From a checkpoint of a small transformer trained on Wikipedia: vocabulary 512, attention sinks.
Each number is 200 + 30 x the weight over its row's rms, rounded and kept within 0 to 999. Layers, rows and columns count from 0. The size before them is the row's rms in percent of the matrix's.

# layer 5 attention key, 256x256, rms 0.123, rows 105-213, columns 64-127
090,185,194,202,254,197,159,225,185,210,182,206,194,228,169,214,216,196,233,137,242,194,205,179,150,147,258,165,221,181,246,178,166,233,186,183,182,196,181,208,179,154,226,200,225,256,165,225,232,204,255,211,197,180,216,166,187,171,234,178,180,199,177,147,260
090,197,224,230,142,198,192,221,218,213,188,209,223,193,184,174,228,179,183,211,220,170,156,189,189,274,216,187,207,240,145,157,207,222,189,167,212,111,303,202,190,179,233,181,233,209,206,201,191,178,151,222,180,170,191,209,181,205,220,164,215,228,213,194,214
100,244,201,184,148,181,187,216,158,160,230,150,182,230,252,171,190,241,195,179,239,190,235,241,195,177,200,214,199,195,231,184,250,245,229,173,228,211,211,206,161,192,200,215,165,246,100,230,161,234,232,211,220,207,181,174,202,192,258,187,156,160,214,221,205
104,151,218,195,168,215,201,260,213,174,200,163,179,193,186,235,213,159,209,209,193,198,222,167,227,180,221,224,181,215,202,177,226,229,202,225,193,184,150,153,217,264,207,240,242,180,176,187,160,207,188,179,187,246,244,208,201,182,97,184,250,218,195,252,169
089,193,175,185,222,183,199,193,214,191,162,188,237,216,201,199,154,188,183,233,227,220,201,179,214,209,181,151,214,183,172,250,234,197,165,177,233,225,180,202,200,163,204,200,169,188,173,237,190,207,213,210,186,214,206,212,182,228,199,185,155,166,259,200,190
106,198,175,200,178,202,155,240,197,182,204,254,234,213,180,202,209,179,201,188,192,224,164,221,233,210,217,198,221,208,152,143,207,198,199,212,136,179,211,223,184,170,238,189,228,196,145,191,247,172,225,160,198,212,288,180,170,205,240,202,193,198,202,228,198
098,171,234,193,219,210,213,208,257,219,225,213,235,205,220,163,218,268,235,198,209,230,214,254,178,242,230,176,187,193,179,213,184,236,192,177,203,215,236,186,189,185,229,212,204,200,188,216,264,189,204,145,202,248,204,179,163,174,254,248,135,192,161,191,203
101,184,272,174,182,178,151,185,182,219,211,189,249,156,214,230,257,179,229,178,210,204,182,172,187,208,168,230,220,174,164,155,224,222,176,152,178,138,187,230,196,216,221,159,245,195,189,182,183,204,230,208,213,185,216,198,215,188,207,245,187,176,158,242,179
108,205,208,146,175,155,236,206,241,184,213,213,229,211,158,208,252,216,172,192,163,169,243,191,199,186,214,234,205,178,185,260,209,170,173,199,243,157,198,177,173,191,218,250,237,163,228,232,164,215,176,195,164,188,193,211,202,211,175,242,159,255,189,174,206
096,200,253,205,206,126,208,179,209,150,215,155,267,193,154,254,190,200,237,203,186,174,186,175,205,197,209,246,264,254,198,178,182,204,180,184,192,177,209,193,195,221,264,193,169,184,167,178,186,215,222,203,203,201,173,160,158,222,159,184,190,208,181,199,149
094,170,189,200,145,212,198,179,199,229,175,176,174,196,193,250,148,183,212,229,210,245,225,237,147,191,204,175,203,178,174,190,196,206,179,188,185,206,206,230,215,160,177,180,226,218,251,206,205,156,201,237,218,190,160,227,198,202,178,213,231,171,241,139,178
099,231,154,194,241,226,216,163,194,209,176,211,267,199,182,169,176,236,208,220,147,227,160,79,220,219,132,252,132,235,221,202,223,149,237,254,221,255,196,206,223,205,181,190,182,228,185,197,196,194,176,178,232,199,201,216,170,217,170,157,226,194,218,174,153
100,160,193,232,224,213,198,226,212,214,208,175,223,250,229,215,223,242,204,212,153,170,203,179,198,165,212,175,217,206,238,190,188,217,202,235,181,177,167,221,227,194,209,247,225,201,215,199,195,167,285,207,176,191,229,172,200,233,148,182,300,230,214,199,187
100,138,184,189,240,142,232,208,184,242,208,199,225,177,163,192,214,214,182,226,152,210,253,180,193,171,192,300,219,131,218,183,199,159,205,209,249,187,203,238,221,190,180,192,193,212,170,237,213,221,213,211,255,180,206,217,197,231,195,194,183,226,209,227,197
099,193,204,271,160,202,163,173,152,190,185,186,175,191,209,164,173,243,211,188,171,182,183,219,176,180,167,165,247,167,212,135,202,190,219,202,165,255,177,247,207,219,230,181,168,216,221,199,231,191,253,227,180,168,171,204,196,215,213,205,223,228,227,204,203
096,206,218,183,267,238,171,192,196,191,165,234,238,177,184,123,190,220,175,227,198,215,182,265,203,254,262,190,190,212,235,213,207,235,177,231,217,204,263,207,180,189,204,196,236,166,166,229,199,243,185,240,223,208,242,236,217,210,253,206,190,179,195,200,183
098,166,213,201,191,148,188,147,168,183,225,149,217,208,194,243,201,163,183,205,213,194,218,222,193,206,254,227,188,235,194,193,192,155,227,231,216,156,247,209,138,192,199,165,291,196,186,268,168,187,205,240,231,180,180,169,156,213,198,206,196,181,203,144,192
098,184,216,231,163,174,200,178,200,198,222,208,156,219,236,177,218,187,154,240,204,190,199,214,217,154,184,242,231,189,172,187,177,190,134,166,199,169,256,236,235,209,162,188,144,199,219,173,211,183,158,161,205,168,211,177,222,212,227,135,171,193,204,174,169
090,168,160,206,218,176,173,149,246,205,146,250,259,223,187,202,162,247,232,209,219,235,205,178,213,177,192,212,180,238,172,233,231,236,211,177,209,255,169,202,206,169,206,204,155,219,183,134,192,168,144,171,237,174,186,189,181,215,171,198,174,172,187,169,186
109,233,157,152,202,194,235,232,224,150,162,203,222,215,182,202,250,196,260,212,160,190,196,170,181,185,246,201,116,204,192,194,183,192,241,231,172,200,207,223,150,192,227,203,164,214,204,250,159,223,188,218,161,228,171,152,221,198,208,195,265,170,196,176,160
105,175,178,189,229,173,197,190,159,179,191,208,211,188,186,213,238,180,176,199,199,166,201,153,168,192,140,240,186,132,194,225,194,177,174,208,174,250,196,203,101,267,162,163,149,188,204,189,218,186,196,157,216,188,197,198,221,189,208,206,176,164,180,172,195
091,198,242,207,226,174,247,226,173,213,174,233,261,180,164,210,197,223,238,181,157,224,151,230,185,166,191,208,154,206,170,219,163,195,203,226,230,251,182,157,173,190,258,237,174,122,201,226,261,196,214,212,198,193,165,208,161,216,199,197,262,159,232,163,164
089,211,194,210,229,208,199,188,193,227,222,190,253,184,194,219,165,207,192,216,198,191,170,202,207,169,204,168,184,200,223,236,252,191,179,206,164,209,216,229,252,187,172,159,173,163,258,215,183,169,219,235,194,207,223,233,225,228,212,183,236,175,230,235,186
113,181,191,234,155,224,209,156,185,174,269,181,241,151,210,211,234,224,211,166,228,206,198,198,243,112,177,208,181,158,236,258,159,210,221,239,183,194,187,186,210,192,225,206,205,178,249,229,216,197,168,161,175,198,245,198,199,195,135,203,187,218,176,204,168
094,183,211,218,153,216,197,210,238,209,216,204,217,217,225,155,232,267,201,210,192,212,220,224,249,205,159,174,170,189,162,161,181,192,188,245,216,180,193,183,184,293,200,201,169,191,241,187,197,199,221,183,245,182,222,194,266,162,215,218,169,204,181,194,212
096,172,245,218,203,213,189,223,210,178,219,143,214,195,155,178,227,197,173,244,223,213,209,209,212,240,256,164,174,242,246,158,170,191,139,220,162,177,205,207,186,271,227,216,210,207,150,141,179,211,209,244,220,187,227,201,229,230,245,165,178,252,180,194,229
101,150,240,158,205,248,180,233,229,242,191,179,190,208,183,176,167,211,171,213,168,197,198,212,224,218,191,204,214,227,147,121,193,188,168,205,170,141,168,179,181,263,214,218,217,170,235,211,199,230,214,228,223,198,189,200,248,184,247,182,177,188,139,189,226
099,222,196,225,149,243,167,153,200,185,206,184,145,169,226,198,210,181,228,169,117,185,229,229,188,197,182,148,194,199,196,252,238,187,263,209,267,198,159,168,210,170,138,163,191,224,216,246,161,180,185,167,205,182,210,206,177,158,168,208,178,242,216,174,176
090,258,208,184,217,229,208,212,159,168,203,176,200,223,222,206,214,209,196,222,201,216,211,219,210,174,210,218,229,239,200,248,195,206,169,146,184,239,189,190,195,195,275,169,171,170,228,245,152,239,202,134,189,165,171,135,154,178,189,171,222,177,190,233,201
096,163,236,167,190,202,210,174,214,191,203,176,235,193,198,193,188,185,177,257,227,224,146,182,175,190,235,194,184,262,174,168,151,230,186,222,133,242,195,145,198,220,252,211,282,193,176,196,263,217,212,238,207,216,220,189,201,179,261,186,209,209,194,187,217
110,248,206,254,223,168,198,164,144,226,166,187,237,224,195,205,204,191,138,220,200,164,220,235,216,182,183,200,201,176,232,237,226,186,196,115,260,194,192,189,220,191,205,165,182,197,234,217,168,177,222,153,183,185,228,207,163,199,135,253,210,202,203,239,255
094,204,231,258,223,166,187,131,199,142,214,163,211,194,210,191,215,203,162,168,221,180,141,176,225,181,155,152,177,181,175,256,170,197,244,221,251,253,165,203,201,216,218,162,211,195,213,165,304,234,141,180,192,244,207,254,164,158,164,200,179,150,236,187,218
105,173,188,173,171,183,185,212,199,178,238,183,217,173,173,209,221,216,175,229,217,190,167,176,240,207,219,191,238,220,213,226,93,215,194,229,173,225,198,264,225,189,222,243,180,186,223,176,171,195,254,210,235,247,196,249,219,154,217,187,175,151,167,212,169
107,147,252,218,234,207,186,238,221,234,235,139,166,176,177,207,151,209,177,198,190,224,189,195,184,253,247,236,180,192,185,205,268,152,183,192,249,175,228,191,222,161,221,246,167,124,197,198,236,227,245,182,234,190,190,215,226,182,190,198,211,191,188,221,285
109,175,250,170,240,249,153,201,232,164,215,209,215,251,210,163,175,225,200,249,233,239,201,181,155,217,203,185,271,173,215,176,198,172,153,190,255,244,195,192,148,191,254,253,217,192,186,190,241,235,215,196,260,225,158,218,191,168,195,177,241,160,173,205,190
115,257,172,125,217,218,225,181,194,193,197,147,191,199,235,166,199,167,230,214,236,222,149,236,145,235,192,232,214,273,183,257,206,194,237,190,201,217,218,240,242,213,185,236,188,181,211,195,245,184,176,192,195,181,208,201,177,220,208,171,198,168,193,215,158
107,226,230,157,161,216,159,243,211,202,190,174,192,147,207,197,207,208,172,189,152,205,156,236,181,230,234,182,159,245,189,246,151,271,187,187,237,210,224,206,187,205,195,231,228,221,229,243,224,215,191,165,135,235,247,193,224,167,245,204,218,165,187,187,176
099,215,203,251,206,170,190,192,196,199,201,203,239,120,207,204,183,206,181,203,181,158,218,210,228,195,251,203,179,157,192,198,257,169,176,201,218,228,192,157,185,204,215,203,217,244,214,167,136,214,204,228,184,179,212,185,183,243,199,245,163,150,158,171,143
107,109,172,221,183,204,187,196,192,233,153,302,190,208,150,191,213,211,206,217,222,194,232,209,140,199,188,175,203,206,195,239,196,218,176,237,151,140,192,246,161,205,178,163,174,223,200,185,201,236,241,188,186,144,216,195,219,156,174,184,167,178,197,179,159
115,215,205,250,220,181,219,210,207,281,216,222,174,204,224,191,182,187,182,199,204,178,197,209,183,164,167,204,187,185,214,237,199,193,251,272,179,188,197,170,207,177,155,179,217,215,223,273,206,219,179,214,209,174,228,186,187,194,186,113,257,239,225,208,162
094,284,173,204,189,185,224,221,211,219,215,194,217,176,204,233,187,223,232,178,175,231,212,173,196,130,171,224,217,173,235,251,173,217,235,216,207,175,173,210,208,148,223,192,159,162,184,224,259,255,170,194,210,202,193,217,192,149,137,183,192,215,173,210,154
096,233,166,195,190,215,210,188,209,213,218,180,230,181,236,255,194,251,251,192,178,186,252,182,168,165,171,143,252,176,249,156,231,217,206,196,221,181,178,225,184,221,198,177,182,182,230,174,267,209,146,179,207,214,217,156,229,142,158,162,205,213,195,229,178
094,207,173,171,225,173,266,231,211,216,166,221,222,184,220,181,188,204,237,223,253,238,216,209,207,229,239,262,199,212,230,247,152,191,224,216,135,185,195,214,236,265,175,211,238,223,142,224,223,212,192,223,233,222,198,224,176,242,198,230,219,190,192,191,169
082,166,214,237,196,255,211,221,194,222,192,203,196,203,189,219,215,184,201,250,197,215,197,173,212,187,215,260,193,187,198,197,204,228,210,213,193,241,219,198,212,152,128,174,209,202,232,147,194,211,202,188,206,181,266,185,242,167,207,164,214,220,150,162,238
110,191,210,207,229,216,182,249,236,233,206,147,232,258,165,201,158,212,168,202,235,206,249,155,220,251,206,211,246,214,184,140,208,173,140,216,166,192,181,192,188,226,157,210,210,166,230,180,152,182,249,275,197,174,193,179,266,180,242,189,169,166,211,220,177
097,171,199,198,201,152,228,206,163,231,213,205,219,230,202,158,217,217,236,186,200,235,179,217,217,167,217,217,198,143,194,168,161,157,161,156,208,199,188,188,113,235,243,237,149,244,132,211,215,173,177,198,237,186,201,167,203,218,284,208,192,172,156,211,191
103,250,223,219,232,197,215,208,207,210,230,225,184,162,198,211,190,211,235,197,167,208,236,194,219,182,225,208,179,194,199,259,239,228,210,180,209,154,211,263,240,137,178,185,155,210,204,247,218,191,133,166,188,206,184,200,221,199,234,191,235,186,210,166,234
102,170,158,241,129,223,182,164,171,172,183,173,169,184,201,209,250,239,181,205,209,223,207,200,190,206,224,189,217,159,216,233,224,201,243,175,208,216,231,215,178,195,162,129,195,239,166,228,201,198,196,181,178,166,204,196,189,203,179,204,202,228,169,257,265
092,208,192,247,205,178,219,136,189,196,194,130,152,182,226,161,223,174,159,163,224,212,219,213,193,226,213,197,157,196,210,242,231,99,203,176,203,202,203,167,240,150,204,187,185,255,199,188,149,234,177,214,237,204,165,252,179,193,209,217,215,218,238,244,161
108,169,206,209,271,198,224,176,221,210,223,157,218,201,203,206,181,208,205,173,202,203,171,194,215,252,142,202,197,225,204,198,196,218,237,207,205,196,185,195,218,256,274,183,270,186,190,202,235,240,187,278,243,240,193,176,172,195,192,177,235,198,208,229,195
101,208,178,223,196,202,208,204,246,204,158,260,183,217,237,183,228,203,288,162,153,171,236,212,198,186,169,223,219,193,173,125,168,216,176,260,214,206,154,197,156,195,180,161,228,184,214,231,207,183,198,193,229,166,179,218,218,253,158,232,213,213,178,205,210
109,197,199,226,153,219,214,186,198,184,179,191,221,188,267,233,215,238,250,211,168,193,243,235,167,169,205,222,207,174,217,232,214,204,208,196,195,238,274,202,175,202,190,158,186,232,182,267,213,253,190,191,210,218,159,171,162,155,212,214,267,210,119,195,197
132,216,229,155,219,209,195,212,204,244,234,162,192,206,185,185,192,217,226,272,222,255,208,173,163,250,231,153,206,303,172,203,200,174,210,225,165,157,197,225,196,215,251,229,209,182,233,236,230,200,213,204,184,215,205,238,246,165,197,186,171,194,172,223,193
115,207,216,166,194,247,188,229,183,268,234,158,211,202,221,168,171,216,193,181,150,210,184,224,173,267,170,165,200,207,170,149,208,209,191,191,161,196,226,248,179,220,179,231,194,203,176,154,208,172,239,237,170,194,176,217,172,202,197,195,175,231,139,183,197
114,203,205,206,214,174,190,241,208,206,183,177,178,157,129,179,180,197,177,158,219,197,222,182,182,207,260,208,179,121,221,195,215,113,198,211,205,178,159,175,179,240,228,207,224,185,189,162,147,232,239,226,221,229,237,224,232,220,213,185,203,215,238,200,261
087,188,199,259,185,161,185,213,206,249,214,203,197,235,235,168,201,206,228,223,196,186,202,198,208,163,149,171,225,166,158,205,232,237,203,152,187,201,223,193,218,227,214,251,244,199,236,169,168,195,226,234,192,164,196,175,202,173,204,215,200,180,201,221,209
101,206,133,243,189,247,191,214,226,153,158,221,177,190,170,165,262,208,209,172,192,238,205,150,192,173,201,211,192,185,169,242,192,176,215,222,139,176,208,186,237,216,201,203,181,167,178,169,197,174,209,216,207,254,168,260,225,223,249,190,223,214,277,185,228
099,233,231,201,252,196,231,233,193,209,264,209,224,151,165,201,203,153,157,214,249,183,235,210,174,179,252,174,205,206,261,143,231,177,174,170,212,187,193,244,187,246,170,182,207,227,179,229,185,233,150,197,150,214,176,204,220,223,189,158,222,201,216,233,209
096,207,210,170,198,227,172,251,239,167,167,201,233,216,221,203,184,153,186,179,213,200,217,169,167,169,167,175,222,185,222,210,211,232,210,188,160,196,221,168,182,179,178,203,192,180,184,218,210,207,227,166,135,144,240,207,155,205,134,185,190,215,160,231,219
109,197,190,216,228,197,203,149,188,183,162,132,217,205,185,215,153,190,222,211,215,176,223,190,192,149,200,221,223,217,243,226,240,161,183,164,241,163,189,179,148,216,241,162,213,189,153,196,235,259,189,176,155,152,221,169,218,242,174,120,219,139,187,214,197
107,164,180,202,214,216,192,174,203,163,190,195,185,229,213,217,208,167,184,168,182,178,206,223,187,210,192,213,146,207,188,203,161,195,219,189,169,236,175,197,154,185,174,216,247,262,164,184,153,162,219,133,152,164,145,193,173,225,209,181,227,191,167,235,158
099,207,170,251,202,227,205,251,224,164,240,192,223,223,190,220,244,121,247,225,177,175,239,146,161,183,205,143,202,238,208,171,267,182,239,178,185,247,186,190,190,201,213,184,185,205,225,194,249,236,162,222,242,234,210,212,219,198,221,211,200,194,263,152,207
098,145,174,195,268,187,210,209,159,217,151,204,266,187,241,185,205,192,174,230,217,198,244,195,195,209,243,235,190,210,178,204,142,162,211,170,212,243,196,157,193,216,231,187,171,187,200,184,197,213,244,171,280,211,171,190,170,211,195,208,203,181,181,213,223
102,173,227,209,138,236,178,210,194,206,166,213,179,160,175,228,181,229,209,206,191,246,262,208,213,185,184,185,246,188,165,239,223,194,210,179,223,182,207,211,195,208,220,225,232,202,229,211,150,261,196,219,168,209,211,186,175,246,211,141,177,255,218,177,196
103,213,225,200,192,181,159,201,141,172,242,125,193,227,150,203,225,185,166,181,166,127,255,193,202,175,205,183,197,175,214,205,251,186,159,234,168,234,238,248,243,204,171,235,182,239,168,215,224,260,294,244,181,219,192,189,209,186,194,147,155,246,180,222,169
101,217,157,255,240,199,171,234,173,230,211,247,220,224,177,192,173,261,179,195,158,200,132,182,156,196,198,211,146,213,178,229,197,170,207,197,219,164,159,198,137,251,204,205,184,199,230,241,248,202,207,199,189,193,214,192,244,159,155,144,223,224,184,145,229
107,242,205,218,157,181,189,143,241,220,208,210,220,167,183,200,155,205,225,165,183,188,228,134,196,192,243,206,268,173,182,222,221,224,194,173,195,178,243,202,187,246,152,191,224,144,230,219,187,174,194,250,216,168,290,197,231,189,221,128,178,184,160,201,142
096,187,205,239,188,221,180,183,219,221,225,228,237,222,256,187,184,216,181,239,204,207,216,249,180,149,231,175,211,246,194,219,200,179,247,236,180,252,173,157,150,243,164,193,203,184,155,201,166,171,237,165,221,176,281,151,194,172,178,133,177,243,224,230,244
104,231,197,182,171,240,204,249,279,224,205,187,181,197,208,133,167,199,180,207,249,197,173,196,169,213,239,204,251,175,196,197,203,178,162,172,170,201,247,232,201,192,204,213,196,196,108,214,178,203,207,170,151,180,145,209,207,193,165,175,215,224,144,184,211
093,232,203,206,245,133,231,228,139,168,213,210,224,193,238,173,187,176,198,198,199,233,219,200,198,187,233,155,171,232,217,229,164,199,218,209,285,184,215,205,213,197,158,240,166,223,194,261,156,209,176,198,191,229,211,199,212,176,197,251,220,204,232,152,165
109,162,225,162,126,177,154,202,195,209,240,138,151,234,162,186,214,148,205,157,179,189,193,205,240,236,190,209,223,188,205,184,137,230,224,177,198,205,192,229,155,189,175,220,227,171,171,232,249,174,243,276,233,197,207,185,217,242,186,188,223,198,210,203,189
108,147,187,227,197,245,240,124,200,181,212,171,170,116,263,200,201,215,240,210,152,215,184,242,182,150,208,191,207,187,205,171,218,177,187,212,219,211,211,232,175,178,246,157,170,204,161,201,214,212,186,180,222,208,163,146,219,240,205,160,214,208,182,198,174
107,232,211,182,138,199,177,202,210,161,217,178,205,256,155,130,260,240,166,178,199,191,189,243,224,202,257,200,188,147,214,205,158,216,235,212,248,223,159,219,147,215,161,191,190,243,223,186,236,198,182,200,237,233,190,244,247,266,181,166,216,243,216,160,118
100,123,183,179,221,190,215,176,152,208,221,207,188,178,161,208,244,223,215,168,158,198,216,246,214,246,186,207,226,182,258,184,206,183,207,205,145,222,173,159,177,190,233,192,204,213,201,231,213,224,238,219,228,140,210,147,174,205,202,190,226,239,118,184,174
104,190,217,212,210,172,159,215,191,205,221,178,218,194,196,205,186,185,158,230,228,201,208,259,207,227,211,221,169,194,169,258,231,220,232,245,153,245,171,248,212,231,199,199,168,168,187,243,175,247,179,170,217,217,145,244,261,172,125,143,242,201,202,195,272
109,204,190,200,233,169,162,150,134,176,234,209,169,184,185,230,196,211,227,150,211,225,136,224,176,226,147,219,198,201,219,201,193,202,221,235,246,186,181,174,230,180,178,89,237,231,193,215,175,231,222,199,232,222,191,231,206,196,196,214,201,148,219,169,116
097,225,205,228,214,259,212,190,221,181,217,194,193,174,188,163,158,240,203,249,232,184,168,196,214,244,166,201,214,205,202,228,213,186,228,199,201,163,171,236,206,183,221,227,182,160,226,188,227,177,201,256,172,196,140,203,282,187,169,175,102,204,204,170,194
107,170,242,149,218,197,166,171,171,260,214,220,124,243,188,227,223,220,180,178,263,180,189,219,210,213,200,141,222,214,228,164,184,251,232,238,204,254,238,162,166,204,187,191,207,194,229,207,229,225,187,236,169,211,223,281,211,236,185,192,214,230,186,220,175
098,153,178,193,220,219,154,202,193,129,188,168,207,193,225,188,207,233,152,215,202,227,252,224,99,220,186,172,212,229,197,191,223,171,206,238,184,273,214,237,187,220,189,226,183,220,222,201,210,200,216,179,197,176,254,169,193,241,196,223,219,229,217,159,230
099,192,247,240,148,203,232,145,174,220,198,185,179,198,200,244,214,219,169,206,207,237,207,172,237,178,195,199,207,236,203,211,202,208,175,188,199,177,215,234,194,250,183,192,231,199,189,199,291,185,164,172,176,248,220,218,177,188,211,257,185,169,178,153,138
105,195,166,207,167,225,220,238,218,217,204,160,146,246,226,183,184,207,182,192,206,183,193,195,197,194,188,180,193,195,152,258,205,193,220,172,189,191,228,227,182,191,178,165,170,193,176,225,237,200,178,210,189,204,254,183,249,230,167,143,204,215,149,208,203
107,220,212,177,219,211,205,172,189,224,215,156,245,229,211,253,266,99,184,220,245,198,190,190,177,212,160,173,210,156,221,197,182,208,211,254,185,259,184,172,185,152,208,226,193,152,191,219,182,201,177,204,162,209,208,183,198,213,226,191,215,133,183,240,192
100,169,195,224,214,192,215,165,214,169,189,185,204,229,220,154,201,231,244,161,231,189,174,231,182,197,218,247,196,216,167,195,239,203,245,192,180,216,174,219,168,132,182,205,148,239,175,204,188,207,184,168,166,199,175,181,163,163,237,151,179,244,139,183,183
109,213,244,193,179,206,208,170,242,166,214,161,226,237,189,211,196,247,204,209,230,221,195,148,178,195,192,212,194,218,198,216,202,246,227,188,201,176,182,246,173,178,185,151,192,147,223,213,152,217,155,209,194,258,183,199,217,203,226,186,235,215,155,198,199
103,244,282,204,217,230,117,212,235,234,210,159,203,234,223,199,195,194,217,230,233,150,190,218,185,239,197,220,251,220,182,171,234,217,214,210,247,150,198,176,253,160,217,210,192,204,238,205,202,167,242,122,193,225,187,211,176,223,192,264,219,240,200,221,200
095,150,209,184,235,193,193,245,168,173,178,166,165,185,213,184,161,178,177,149,182,176,246,216,219,202,175,257,225,161,198,200,186,157,220,269,231,172,229,195,143,193,198,195,217,238,159,218,243,210,224,200,176,228,171,251,189,189,171,189,201,245,169,158,189
107,228,170,182,204,211,210,229,173,170,231,156,180,183,194,192,182,212,186,213,237,205,209,198,175,260,202,211,222,215,179,238,204,183,203,199,215,226,143,194,252,245,207,226,203,134,186,230,216,244,218,249,160,220,227,206,165,150,197,244,238,235,211,148,216
082,257,179,205,198,183,213,178,241,210,168,217,199,194,211,172,205,218,191,232,222,257,215,245,176,224,174,183,258,231,170,208,181,211,185,238,201,171,211,206,217,145,251,238,162,201,204,245,233,165,201,174,208,196,218,187,228,241,208,151,207,197,192,242,157
085,243,159,228,158,185,195,160,182,181,219,198,241,220,161,262,205,136,172,177,191,233,170,216,156,191,199,204,158,188,186,227,200,240,221,255,202,284,165,226,171,184,195,201,192,182,227,188,169,186,201,230,200,199,197,152,196,257,226,167,216,210,235,226,166
092,216,207,183,197,216,178,176,245,202,234,189,180,191,189,256,246,201,220,224,207,215,211,182,206,210,244,232,209,213,187,166,177,192,243,234,187,197,144,229,224,192,192,215,171,215,213,209,224,199,179,172,207,227,212,174,196,262,200,172,225,206,224,183,194
091,172,215,165,227,220,187,218,194,221,207,164,179,185,156,149,204,213,232,243,190,213,163,220,231,198,194,177,226,251,159,197,189,152,276,215,205,151,204,238,202,186,199,248,223,197,182,141,235,209,201,194,197,171,200,197,242,191,250,228,176,185,188,148,185
084,184,224,203,223,186,196,207,183,227,221,110,219,211,205,193,220,213,234,190,217,212,194,190,194,149,176,199,225,162,175,196,196,112,236,222,210,170,242,143,191,131,266,184,204,165,219,145,167,242,174,243,207,232,201,187,249,184,201,188,192,190,189,192,197
083,194,201,248,190,233,240,177,137,182,210,180,291,153,210,225,235,237,224,212,114,215,232,250,140,189,211,176,155,225,231,195,224,248,180,190,240,199,241,213,167,200,245,204,199,170,187,169,221,203,198,256,185,172,197,221,229,184,241,243,193,222,159,199,230
072,248,176,247,187,234,203,213,175,247,190,200,193,218,228,232,159,141,161,158,171,202,202,215,204,213,187,156,204,204,234,216,204,210,193,201,174,225,173,212,186,206,188,205,228,155,209,233,156,180,213,174,146,227,226,190,158,180,142,164,216,211,238,216,203
071,195,219,229,236,166,188,175,256,151,240,201,224,248,179,278,194,160,166,223,221,216,156,220,220,191,217,171,232,255,181,241,152,170,240,210,165,246,146,211,244,180,250,205,243,178,229,164,145,188,202,194,177,206,189,195,220,144,157,154,213,176,218,188,212
067,245,229,237,230,172,205,96,187,173,189,156,231,208,168,221,204,226,181,245,261,218,167,211,218,220,198,201,192,274,234,238,182,215,208,230,201,223,115,211,199,203,202,220,197,192,196,194,197,134,160,167,234,190,183,250,178,199,224,187,218,178,229,216,165
076,204,213,146,238,188,237,209,207,161,191,194,180,248,163,190,160,201,209,204,189,202,204,170,185,181,212,232,188,197,187,186,160,192,190,169,144,185,133,257,214,229,191,226,260,238,214,221,266,217,223,184,252,187,200,254,168,237,190,194,193,145,211,204,158
080,232,209,219,161,206,256,208,151,207,161,215,219,190,181,150,184,204,224,167,186,182,220,183,194,222,241,173,183,171,157,190,228,239,144,203,240,165,248,204,197,197,197,190,158,245,229,207,218,235,200,181,176,161,236,200,224,208,236,213,230,190,176,213,202
102,213,248,189,194,188,223,202,176,221,213,197,208,175,201,208,196,189,204,156,135,129,254,157,170,210,251,178,162,146,217,188,202,252,174,157,225,191,196,179,163,209,187,161,210,206,169,185,178,233,212,163,201,151,189,206,217,197,274,224,229,224,197,228,220
094,111,202,183,136,237,220,202,265,208,188,178,250,182,189,173,210,199,206,176,184,210,197,199,188,196,212,246,236,225,146,262,190,241,176,208,245,183,216,203,164,196,245,181,173,230,170,201,190,232,177,202,213,181,206,210,201,184,192,190,202,180,172,201,185
140,206,148,204,216,162,195,146,189,171,144,266,182,205,257,186,195,192,217,141,220,187,194,215,135,171,212,240,151,173,215,180,172,183,221,246,228,201,216,226,189,193,207,170,130,181,194,208,223,195,224,224,226,181,224,178,230,243,170,226,149,201,210,235,151
091,205,169,169,237,173,211,188,201,213,185,211,161,175,190,202,160,160,227,170,272,187,265,189,216,180,189,216,216,178,173,189,158,191,223,216,173,190,174,208,189,161,243,262,209,210,200,183,185,247,199,198,234,197,224,206,283,274,194,213,195,217,195,253,227
086,225,195,260,235,189,186,167,161,224,197,179,228,224,159,256,181,196,195,236,171,197,225,195,227,147,172,162,195,191,206,229,200,196,191,232,201,238,225,175,245,158,192,239,176,145,213,244,196,249,188,202,176,197,192,142,195,216,227,220,223,221,242,161,186
112,186,196,176,226,198,133,207,231,184,224,167,178,223,198,216,216,194,215,230,226,185,179,183,218,196,194,202,167,220,212,177,156,165,198,172,204,180,176,236,200,209,189,233,249,196,221,176,167,177,200,190,199,192,194,243,238,236,215,172,179,173,238,195,209
097,193,190,176,208,232,158,217,226,201,209,208,171,248,175,215,232,203,191,229,231,181,185,170,232,219,186,191,212,212,214,214,191,147,219,222,171,190,178,222,216,220,192,175,238,193,209,218,182,195,209,237,179,165,186,184,222,181,174,162,146,196,187,215,196
093,208,205,229,230,189,148,209,179,241,226,173,183,250,181,256,225,205,189,233,207,215,218,167,202,190,192,202,189,194,244,190,143,156,204,213,155,202,221,200,194,229,217,193,237,182,199,195,136,191,167,248,161,211,167,160,226,166,242,190,227,184,273,161,218
092,201,155,208,169,204,225,221,209,221,193,196,230,180,206,151,179,184,228,170,199,163,214,207,178,204,248,205,187,170,157,180,196,238,156,173,209,193,241,154,177,224,204,184,203,192,163,234,204,185,179,158,219,206,232,189,189,184,189,191,209,185,136,192,193
087,191,193,202,176,191,195,178,135,190,203,187,235,168,215,191,185,227,195,158,142,192,221,234,197,205,244,211,192,148,171,168,227,237,201,191,203,199,236,176,187,177,196,163,166,206,183,238,207,249,181,186,184,217,251,195,209,178,196,199,247,219,185,246,219
079,214,184,184,166,236,222,250,175,202,193,226,214,170,274,148,182,191,200,175,183,135,232,200,158,222,188,232,161,133,196,197,198,215,197,158,239,170,189,218,227,180,159,171,195,179,170,224,240,225,193,172,135,150,224,183,161,204,196,212,238,205,163,182,203